Part of a small language model's weights: 6 heads of 64.
Each number is 50 + 15 x the weight over the matrix's rms, rounded and kept within 0 to 99. Layers, rows and columns count from 0.

# down: layer 3 MLP down (transposed), 768x384, rms 0.0658, rows 675-688, columns 144-191
# up: layer 3 MLP up, 768x384, rms 0.0528, rows 676-689, columns 144-191
down675:62 52 55 46 69 53 47 40 33 65 37 47 54 47 56 66 70 57 70 43 52 49 67 55 69 32 58 46 60 45 65 45 34 37 57 18 32 56 30 54 75 50 53 54 33 85 73 70
up676:66 25 48 41 75 40 68 60 51 36 44 54 63 44 44 46 62 44 51 71 51 39 33 56 52 39 58 64 73 45 50 54 55 35 50 58 55 45 46 65 63 51 36 69 58 48 52 73
down676:36 39 48 25 57 46 23 49 43 51 30 66 25 45 58 50 51 66 70 56 07 37 66 15 48 67 43 30 34 35 41 30 66 67 74 50 36 81 47 40 54 24 80 56 57 44 43 62
up677:59 26 52 43 55 65 69 60 56 53 50 65 78 44 62 42 58 55 42 68 57 49 47 39 37 60 61 52 26 45 60 44 61 63 56 71 56 57 43 43 64 67 56 30 35 48 57 73
down677:37 66 28 56 42 40 47 52 49 14 45 34 29 43 41 70 27 63 62 24 58 27 44 50 67 55 48 44 46 68 41 53 51 42 36 45 49 75 46 72 34 23 50 51 58 45 22 31
up678:38 59 20 70 56 33 34 37 49 43 48 74 37 57 38 79 56 53 67 44 56 47 50 53 60 71 39 57 55 37 46 47 46 64 52 62 25 44 69 42 68 42 31 36 46 55 56 59
down678:51 43 66 38 63 68 32 54 51 53 73 33 74 67 56 43 63 45 25 45 64 21 38 36 37 71 51 28 36 45 67 30 64 66 63 71 69 55 62 59 15 56 44 51 58 57 62 56
up679:67 75 34 72 40 45 70 48 61 31 70 27 49 62 36 37 18 40 32 87 39 32 56 64 54 77 71 28 33 59 60 54 52 64 31 25 73 74 70 23 53 53 33 54 51 64 56 27
down679:70 82 37 40 18 52 37 59 56 41 35 52 49 58 64 59 46 34 63 40 46 24 39 31 45 31 38 51 44 50 36 68 48 50 34 86 20 81 66 46 43 28 74 43 39 53 35 63
up680:46 58 54 54 57 21 52 42 49 33 17 73 59 27 78 40 25 34 47 58 33 68 37 53 41 35 26 40 56 25 43 66 54 51 26 76 81 71 42 64 84 61 65 67 40 44 60 43
down680:72 27 50 64 51 62 60 28 55 56 81 23 29 85 29 64 64 75 64 29 78 33 49 70 29 54 58 20 45 59 40 42 53 35 73 49 34 51 57 59 57 61 72 34 58 52 45 54
up681:37 48 38 53 55 40 49 59 58 18 40 48 30 79 32 34 35 62 47 41 38 44 33 72 49 68 42 60 50 73 54 68 62 46 51 35 63 49 69 68 30 48 49 32 36 59 60 47
down681:59 76 61 59 37 71 59 68 62 78 23 56 70 34 68 69 62 48 60 46 59 71 39 36 47 36 55 66 75 57 30 61 52 54 31 54 59 20 36 56 62 43 51 70 42 47 68 53
up682:54 43 45 61 67 44 29 48 68 54 61 53 47 32 47 40 69 57 58 26 48 41 50 69 50 61 41 52 51 28 21 62 53 50 59 86 50 60 51 43 39 59 55 43 50 48 51 49
down682:33 52 64 57 51 53 32 27 49 52 76 24 73 52 40 46 35 33 47 28 66 62 37 35 49 52 70 19 53 57 46 75 54 46 35 23 41 47 42 31 56 68 45 46 69 25 37 51
up683:26 50 54 33 63 34 73 64 62 57 57 54 60 37 71 57 58 43 23 40 47 80 50 53 51 69 67 69 34 59 61 45 58 61 49 52 90 83 39 40 46 43 41 48 48 30 50 73
down683:47 35 61 65 73 70 38 33 35 35 42 50 51 45 49 63 48 49 57 39 41 34 67 56 81 29 54 35 40 79 33 43 59 42 51 60 39 21 59 64 45 42 33 50 53 34 56 66
up684:63 70 20 37 58 35 64 32 58 40 40 70 31 57 68 30 46 66 43 52 56 80 42 35 80 61 52 59 50 40 67 63 34 47 47 62 31 33 46 50 68 39 36 54 53 41 57 53
down684:23 44 41 51 73 64 56 68 59 42 40 55 34 59 46 56 51 39 45 79 63 73 53 39 57 50 69 54 54 39 64 61 50 62 65 39 71 34 68 65 54 80 53 46 43 50 41 51
up685:48 70 74 61 43 28 46 79 25 56 43 56 73 45 14 58 48 31 27 46 61 58 27 45 45 33 65 60 21 59 44 41 42 51 50 44 52 31 37 42 57 37 17 54 50 47 55 42
down685:48 42 50 51 50 56 42 57 68 36 25 24 44 72 72 39 39 69 92 63 59 37 61 49 81 54 62 22 85 53 56 66 64 39 78 42 27 32 46 42 61 61 75 21 37 73 60 52
up686:37 65 67 37 35 78 52 55 39 50 36 13 69 51 50 58 55 51 53 45 63 40 37 16 36 23 59 37 40 57 41 21 54 47 62 43 56 41 40 64 62 46 65 60 54 29 58 41
down686:55 51 42 51 61 42 70 48 49 57 38 46 39 40 53 46 89 27 55 42 53 41 57 71 48 65 48 58 64 79 59 53 52 72 61 19 39 40 37 50 59 42 38 54 30 58 23 48
up687:54 54 21 65 66 91 48 48 64 42 50 36 44 74 61 45 55 40 59 52 62 45 68 62 35 58 61 34 58 57 57 74 27 61 39 44 56 37 35 54 38 61 42 45 62 36 68 48
down687:55 58 66 09 35 36 44 59 61 48 67 44 45 52 22 59 56 41 51 66 12 74 26 63 64 49 59 59 69 34 49 42 55 54 65 27 67 53 36 36 48 43 63 56 45 49 52 39
up688:61 30 10 25 90 59 55 48 77 64 88 35 32 63 38 43 71 30 55 32 59 42 45 30 42 60 51 41 47 66 83 30 60 59 34 49 69 52 49 74 79 31 41 52 40 65 45 39
down688:38 40 71 57 43 31 55 46 28 41 43 94 59 36 54 55 60 77 51 50 40 49 48 55 43 41 44 74 80 24 50 62 42 52 50 60 53 52 12 36 54 61 26 50 45 44 57 47
up689:67 34 41 61 66 79 27 44 46 43 73 38 64 09 71 42 57 59 62 36 58 56 61 73 84 30 72 64 62 40 43 91 59 54 64 55 78 65 58 73 43 61 36 39 47 46 44 66